Part of a small language model's weights: biases, untied embeddings.
Each number is 50 + 15 x the weight over its row's rms, rounded and kept within 0 to 99. Layers, rows and columns count from 0. The size before them is the row's rms in percent of the matrix's.

# down: layer 3 MLP down (transposed), 1280x320, rms 0.0705, rows 1177-1223, columns 0-31
# up: layer 3 MLP up, 1280x320, rms 0.0779, rows 1178-1223, columns 0-31
down1177 218:73 41 56 74 75 54 57 50 27 58 35 48 45 59 39 56 80 60 65 56 52 58 62 58 30 40 43 54 64 85 70 41
up1178 042:63 64 46 41 56 77 56 50 39 72 13 52 70 47 70 27 40 39 51 87 68 37 55 51 73 49 43 46 54 38 41 40
down1178 023:36 96 23 58 77 31 41 50 35 53 36 33 37 54 37 65 50 95 33 58 69 80 49 43 52 54 65 67 28 52 40 26
up1179 030:50 57 83 51 56 50 44 40 57 13 54 45 45 24 74 26 48 34 47 66 40 43 50 71 33 46 71 48 60 43 52 63
down1179 018:49 69 55 31 78 36 48 47 48 60 34 34 46 57 34 46 41 53 31 46 61 63 50 39 48 60 57 57 75 52 64 17
up1180 033:20 46 56 67 51 88 55 51 44 73 43 66 35 42 52 18 55 59 52 59 70 61 44 66 61 65 45 43 31 69 45 26
down1180 015:43 55 68 23 62 31 08 42 59 61 54 38 52 64 52 43 63 30 57 40 67 57 48 58 69 44 48 58 50 45 66 68
up1181 032:46 61 57 61 60 35 46 45 32 59 48 32 69 57 78 62 30 83 72 69 54 43 53 69 51 53 74 45 32 63 44 37
down1181 011:41 75 43 35 57 23 40 57 58 53 39 18 61 62 43 66 44 71 46 37 72 58 55 34 39 50 52 61 37 50 48 53
up1182 231:54 55 73 62 34 53 55 44 49 28 43 68 37 36 87 40 49 48 56 50 36 48 52 57 55 64 42 51 50 35 54 20
down1182 236:68 25 53 45 45 59 82 54 58 51 73 55 24 58 20 51 30 51 64 61 38 31 33 54 35 39 68 54 38 35 50 32
up1183 030:51 58 57 54 53 49 52 24 38 46 36 47 56 58 36 37 50 26 50 51 44 50 41 37 58 37 51 23 54 54 36 61
down1183 022:24 82 67 39 82 62 18 54 55 66 36 58 44 58 35 81 32 50 56 48 51 58 46 43 27 48 65 69 33 47 63 26
up1184 193:49 70 60 48 68 68 70 42 42 41 33 64 57 32 57 32 66 45 49 42 74 53 58 52 42 51 56 46 44 49 25 61
down1184 195:45 74 68 52 73 36 61 47 17 37 48 52 54 47 59 55 65 28 19 64 65 69 60 46 07 41 48 17 55 59 59 68
up1185 037:61 35 63 56 32 50 43 52 37 40 51 30 53 65 66 45 75 64 59 64 67 15 08 47 55 52 46 37 26 43 44 54
down1185 024:47 65 56 33 54 54 44 62 46 62 59 60 37 69 44 32 61 34 58 34 52 57 43 62 51 34 28 69 66 36 45 45
up1186 031:28 39 56 58 00 58 59 68 62 35 10 35 50 60 48 20 46 59 54 99 43 44 43 59 58 73 49 38 53 41 45 46
down1186 012:41 49 58 46 57 37 28 61 60 47 40 37 59 75 20 54 36 38 37 41 63 49 47 35 35 46 52 73 49 46 64 42
up1187 219:63 71 62 56 56 36 75 63 29 37 55 38 55 28 44 52 29 31 34 46 52 48 73 55 37 91 62 42 62 48 21 34
down1187 228:69 42 68 32 54 55 60 50 54 58 41 42 52 36 48 67 52 69 47 29 72 46 66 39 46 42 57 45 65 38 48 61
up1188 053:60 53 36 56 44 54 62 60 53 57 35 44 37 52 68 51 38 30 49 75 59 31 50 39 45 28 58 51 65 30 30 23
down1188 055:55 31 57 65 44 70 90 67 40 51 50 38 65 35 61 55 54 51 35 38 66 65 66 44 21 51 66 50 65 61 53 48
up1189 037:39 56 57 67 48 49 51 54 62 72 26 76 63 54 77 57 43 51 42 60 52 36 58 67 66 67 61 56 61 26 58 52
down1189 030:52 79 64 48 44 44 66 36 49 36 48 29 46 56 21 67 58 73 57 43 67 53 49 50 31 57 52 50 63 58 52 44
up1190 061:57 53 83 62 62 60 52 64 48 41 30 57 62 44 77 22 55 77 44 79 49 39 64 49 50 59 21 45 44 55 45 51
down1190 064:67 56 48 53 64 44 56 43 58 53 76 34 47 52 54 38 44 35 53 20 51 35 33 33 57 50 46 53 44 61 56 71
up1191 053:49 53 57 66 48 57 81 41 38 84 41 45 74 35 84 31 49 72 50 72 61 39 48 62 57 52 61 52 38 16 48 39
down1191 050:42 35 44 50 51 30 28 59 44 31 32 39 52 34 58 41 58 58 31 46 58 19 62 33 16 67 71 36 51 31 41 40
up1192 042:64 59 59 51 32 40 27 36 54 62 33 56 62 64 67 36 52 49 55 57 41 57 70 43 44 52 31 48 47 54 34 77
down1192 060:47 40 36 59 54 62 74 27 51 41 45 51 70 56 09 55 60 46 52 57 41 47 73 68 54 40 53 13 59 19 66 40
up1193 038:44 44 60 51 84 38 41 47 61 51 38 67 59 53 74 46 28 30 50 69 60 53 41 27 57 67 40 41 37 50 17 30
down1193 033:51 43 45 69 32 82 58 27 24 55 51 81 30 68 45 56 69 63 19 47 23 69 47 83 72 43 31 56 16 49 39 46
up1194 031:44 54 32 58 09 52 40 66 71 51 47 70 71 43 99 49 52 43 48 53 49 57 63 35 55 25 49 47 48 53 27 52
down1194 011:44 68 49 25 70 33 27 65 32 51 26 40 37 76 65 63 44 69 38 13 62 62 43 34 28 53 63 93 53 59 52 35
up1195 030:21 34 44 47 54 60 46 40 36 69 47 58 47 41 60 14 56 48 53 73 41 42 47 74 41 57 47 42 65 54 35 23
down1195 018:32 62 74 31 59 59 25 34 54 65 28 64 41 44 38 38 56 19 45 58 42 99 87 70 45 65 54 56 39 29 86 08
up1196 046:44 54 41 38 49 56 38 45 43 51 46 24 60 62 70 30 59 51 38 72 53 27 66 38 58 69 56 59 59 64 39 50
down1196 044:42 52 30 34 52 40 52 62 44 49 62 44 45 50 59 67 59 59 56 04 36 34 35 76 58 42 50 57 37 44 47 63
up1197 037:69 47 38 99 43 31 47 43 38 53 80 55 31 38 43 51 46 37 44 28 47 88 57 51 59 38 41 52 28 41 52 55
down1197 030:55 56 76 86 46 44 32 56 68 53 42 72 54 58 41 69 50 60 28 53 49 99 40 44 53 52 39 59 42 58 53 43
up1198 031:17 57 98 60 66 61 54 42 60 38 37 53 43 58 61 49 43 54 32 71 42 43 52 50 53 26 65 43 43 55 05 32
down1198 015:30 58 46 32 69 56 20 34 57 48 37 51 60 62 30 53 62 57 50 36 68 55 44 29 53 41 62 33 81 55 74 62
up1199 030:42 64 18 61 46 49 60 54 21 51 52 66 57 57 89 52 53 42 62 53 51 58 32 71 64 79 47 35 50 42 16 49
down1199 022:28 64 55 48 56 50 40 48 55 38 47 45 47 51 66 29 67 52 53 37 65 78 75 55 02 48 51 46 48 54 61 58
up1200 029:54 41 34 46 57 64 80 50 52 65 27 41 64 38 83 40 56 60 39 45 53 48 50 58 50 61 69 65 58 47 49 40
down1200 010:43 75 41 41 70 51 32 77 47 43 22 32 34 64 49 53 33 61 43 39 58 66 47 32 35 50 60 61 46 51 56 49
up1201 030:43 55 50 30 56 54 37 43 51 53 45 50 54 44 68 19 27 68 29 72 63 39 55 66 53 49 59 50 51 26 48 55
down1201 011:42 58 54 38 61 47 36 68 43 54 37 29 61 73 28 56 42 69 28 44 62 43 41 38 41 38 59 50 48 57 63 67
up1202 035:49 60 78 63 48 68 47 61 44 52 61 46 55 36 46 22 57 62 36 57 56 56 89 32 10 56 48 47 29 43 13 52
down1202 022:68 63 58 51 53 31 18 43 55 54 40 40 73 52 30 55 51 52 71 49 64 71 65 50 71 58 83 62 81 60 92 74
up1203 028:42 49 60 50 35 71 45 80 31 53 53 63 43 55 71 34 51 45 51 64 73 36 27 58 27 52 51 29 38 70 29 60
down1203 015:62 65 49 42 75 27 35 61 59 52 33 19 42 62 48 94 07 55 24 60 57 57 56 37 39 75 67 99 36 55 54 42
up1204 040:35 80 41 59 32 48 56 62 65 42 41 51 79 48 82 39 43 64 59 96 50 52 48 19 48 66 67 16 58 47 39 23
down1204 033:63 59 39 19 42 60 57 47 40 50 53 46 48 47 00 28 50 27 59 49 73 58 48 44 60 52 46 47 40 36 61 52
up1205 217:52 68 56 67 70 45 42 65 61 41 55 59 48 47 42 43 33 74 77 42 65 21 70 62 54 33 47 65 46 43 47 31
down1205 215:71 57 70 64 58 32 30 49 59 45 39 16 54 42 57 33 45 86 86 29 92 69 80 43 63 51 37 69 51 69 44 53
up1206 031:48 47 36 84 31 73 26 60 38 30 44 69 56 28 62 62 42 73 27 38 39 34 51 43 61 26 55 31 47 50 60 39
down1206 010:46 51 53 37 79 27 46 66 50 52 30 34 51 78 31 64 40 57 46 44 70 53 47 43 38 50 71 56 38 61 56 60
up1207 035:21 46 71 54 37 40 51 50 33 29 22 71 62 42 99 56 49 55 31 66 63 40 45 71 32 52 77 44 29 53 49 43
down1207 017:88 58 02 41 74 39 37 60 63 34 40 35 62 61 23 67 41 54 46 48 67 39 49 43 55 57 52 48 16 61 38 47
up1208 029:63 65 46 66 49 61 57 66 31 69 35 47 47 35 57 42 66 63 53 62 52 55 63 49 45 53 40 49 42 22 68 23
down1208 013:21 50 69 40 50 46 22 82 59 70 37 51 39 64 81 37 34 59 58 48 50 99 54 64 74 35 64 77 31 44 62 58
up1209 029:52 50 67 73 42 56 55 43 45 36 53 75 55 57 73 35 37 49 22 57 49 37 59 52 34 37 61 60 52 25 18 45
down1209 014:46 70 71 50 45 52 14 50 62 63 23 50 51 62 58 66 72 44 43 57 58 85 65 42 23 91 56 70 29 53 61 15
up1210 030:60 43 44 72 56 50 59 61 51 75 41 29 59 53 99 42 64 47 72 64 53 52 39 32 66 68 50 10 42 39 73 53
down1210 016:48 51 66 48 45 35 48 56 34 57 25 38 56 61 52 63 44 69 49 41 57 52 70 37 42 62 57 55 49 68 56 75
up1211 033:50 70 49 35 56 60 66 42 09 61 21 57 51 60 54 54 60 64 49 58 50 61 70 44 47 42 56 34 44 68 47 45
down1211 011:41 50 48 53 59 37 46 60 50 54 37 21 46 74 53 62 42 97 59 44 63 62 43 39 08 52 51 58 46 47 70 50
up1212 036:33 57 60 63 50 62 42 51 42 56 36 45 93 48 58 11 42 28 40 74 36 53 31 47 49 60 49 49 43 48 31 27
down1212 015:43 56 65 45 44 61 31 55 37 46 58 28 37 59 56 49 48 67 70 32 50 49 53 46 35 41 53 41 69 57 72 90
up1213 033:33 49 54 54 74 43 68 37 49 56 34 48 58 64 89 41 51 50 54 50 47 56 29 40 69 32 69 39 38 25 48 29
down1213 015:48 64 66 57 67 38 39 58 54 55 34 41 50 61 39 42 24 45 67 45 56 65 67 33 27 82 48 59 47 50 67 28
up1214 044:48 61 72 64 59 56 32 45 60 56 36 49 60 52 73 38 67 51 41 87 48 61 71 77 38 48 26 63 15 20 38 55
down1214 057:74 16 59 35 72 48 41 51 46 46 65 56 61 62 68 37 37 24 73 74 52 60 29 66 50 65 42 60 53 46 47 60
up1215 059:33 45 46 63 37 62 52 59 48 58 23 50 53 28 81 30 47 49 37 57 35 63 40 72 67 33 44 62 35 67 23 23
down1215 039:55 64 65 21 74 45 59 52 63 71 18 33 26 46 33 77 57 55 40 65 33 55 63 54 32 40 62 56 67 26 44 55
up1216 031:40 47 57 69 40 75 50 59 36 49 53 44 71 44 57 29 31 68 49 76 47 27 65 61 76 81 50 34 45 37 53 62
down1216 011:42 66 56 37 57 37 42 58 57 46 19 29 48 85 32 52 58 60 37 29 71 75 43 15 35 46 75 66 55 61 56 44
up1217 037:55 58 45 65 59 47 42 30 66 41 08 55 53 43 72 59 27 71 49 55 46 53 41 46 43 69 46 18 53 45 18 33
down1217 026:35 46 33 47 54 35 39 38 48 50 43 25 67 59 41 44 33 32 36 48 27 26 47 77 75 25 63 34 45 33 67 60
up1218 044:45 83 71 42 44 67 53 57 47 44 36 60 44 52 59 40 68 62 38 68 40 37 64 47 58 82 45 60 68 42 54 33
down1218 026:46 53 50 49 78 19 71 68 38 39 64 37 36 62 31 54 48 43 69 45 50 70 39 44 35 53 46 66 49 65 55 66
up1219 035:51 83 43 76 72 73 48 52 34 67 26 50 57 43 94 59 49 61 43 64 17 46 50 43 43 76 70 49 42 43 40 24
down1219 017:60 49 51 51 69 57 41 62 52 23 27 35 52 70 36 44 45 30 43 48 57 59 50 69 22 51 49 62 51 45 76 53
up1220 209:83 40 47 51 60 49 66 67 57 55 32 58 57 48 79 52 36 39 74 72 80 21 36 58 60 62 45 52 25 59 16 59
down1220 222:62 51 36 49 48 62 72 56 46 41 31 53 52 56 24 53 38 42 66 74 68 41 63 61 39 48 62 59 46 70 39 58
up1221 038:35 62 29 55 55 59 61 72 29 39 52 62 75 28 73 50 51 52 40 41 60 34 52 63 67 67 61 49 23 52 26 28
down1221 035:76 75 66 45 76 07 17 47 54 43 46 48 63 37 64 74 44 59 49 34 64 23 44 43 32 74 62 45 67 58 80 50
up1222 030:49 40 80 54 44 46 46 57 55 60 33 55 50 51 99 31 65 53 64 48 57 42 83 55 45 62 50 55 48 68 69 44
down1222 011:30 65 77 28 55 44 24 61 58 52 23 38 39 94 48 46 48 80 31 45 62 67 50 44 33 48 66 56 34 53 70 47
up1223 037:64 70 39 53 59 61 55 40 47 70 43 53 85 38 58 42 73 60 48 97 50 53 63 48 63 80 69 24 02 77 30 64
down1223 047:51 49 25 71 21 32 46 50 59 59 58 35 52 44 47 17 15 28 41 52 53 65 50 29 71 36 26 70 45 45 66 32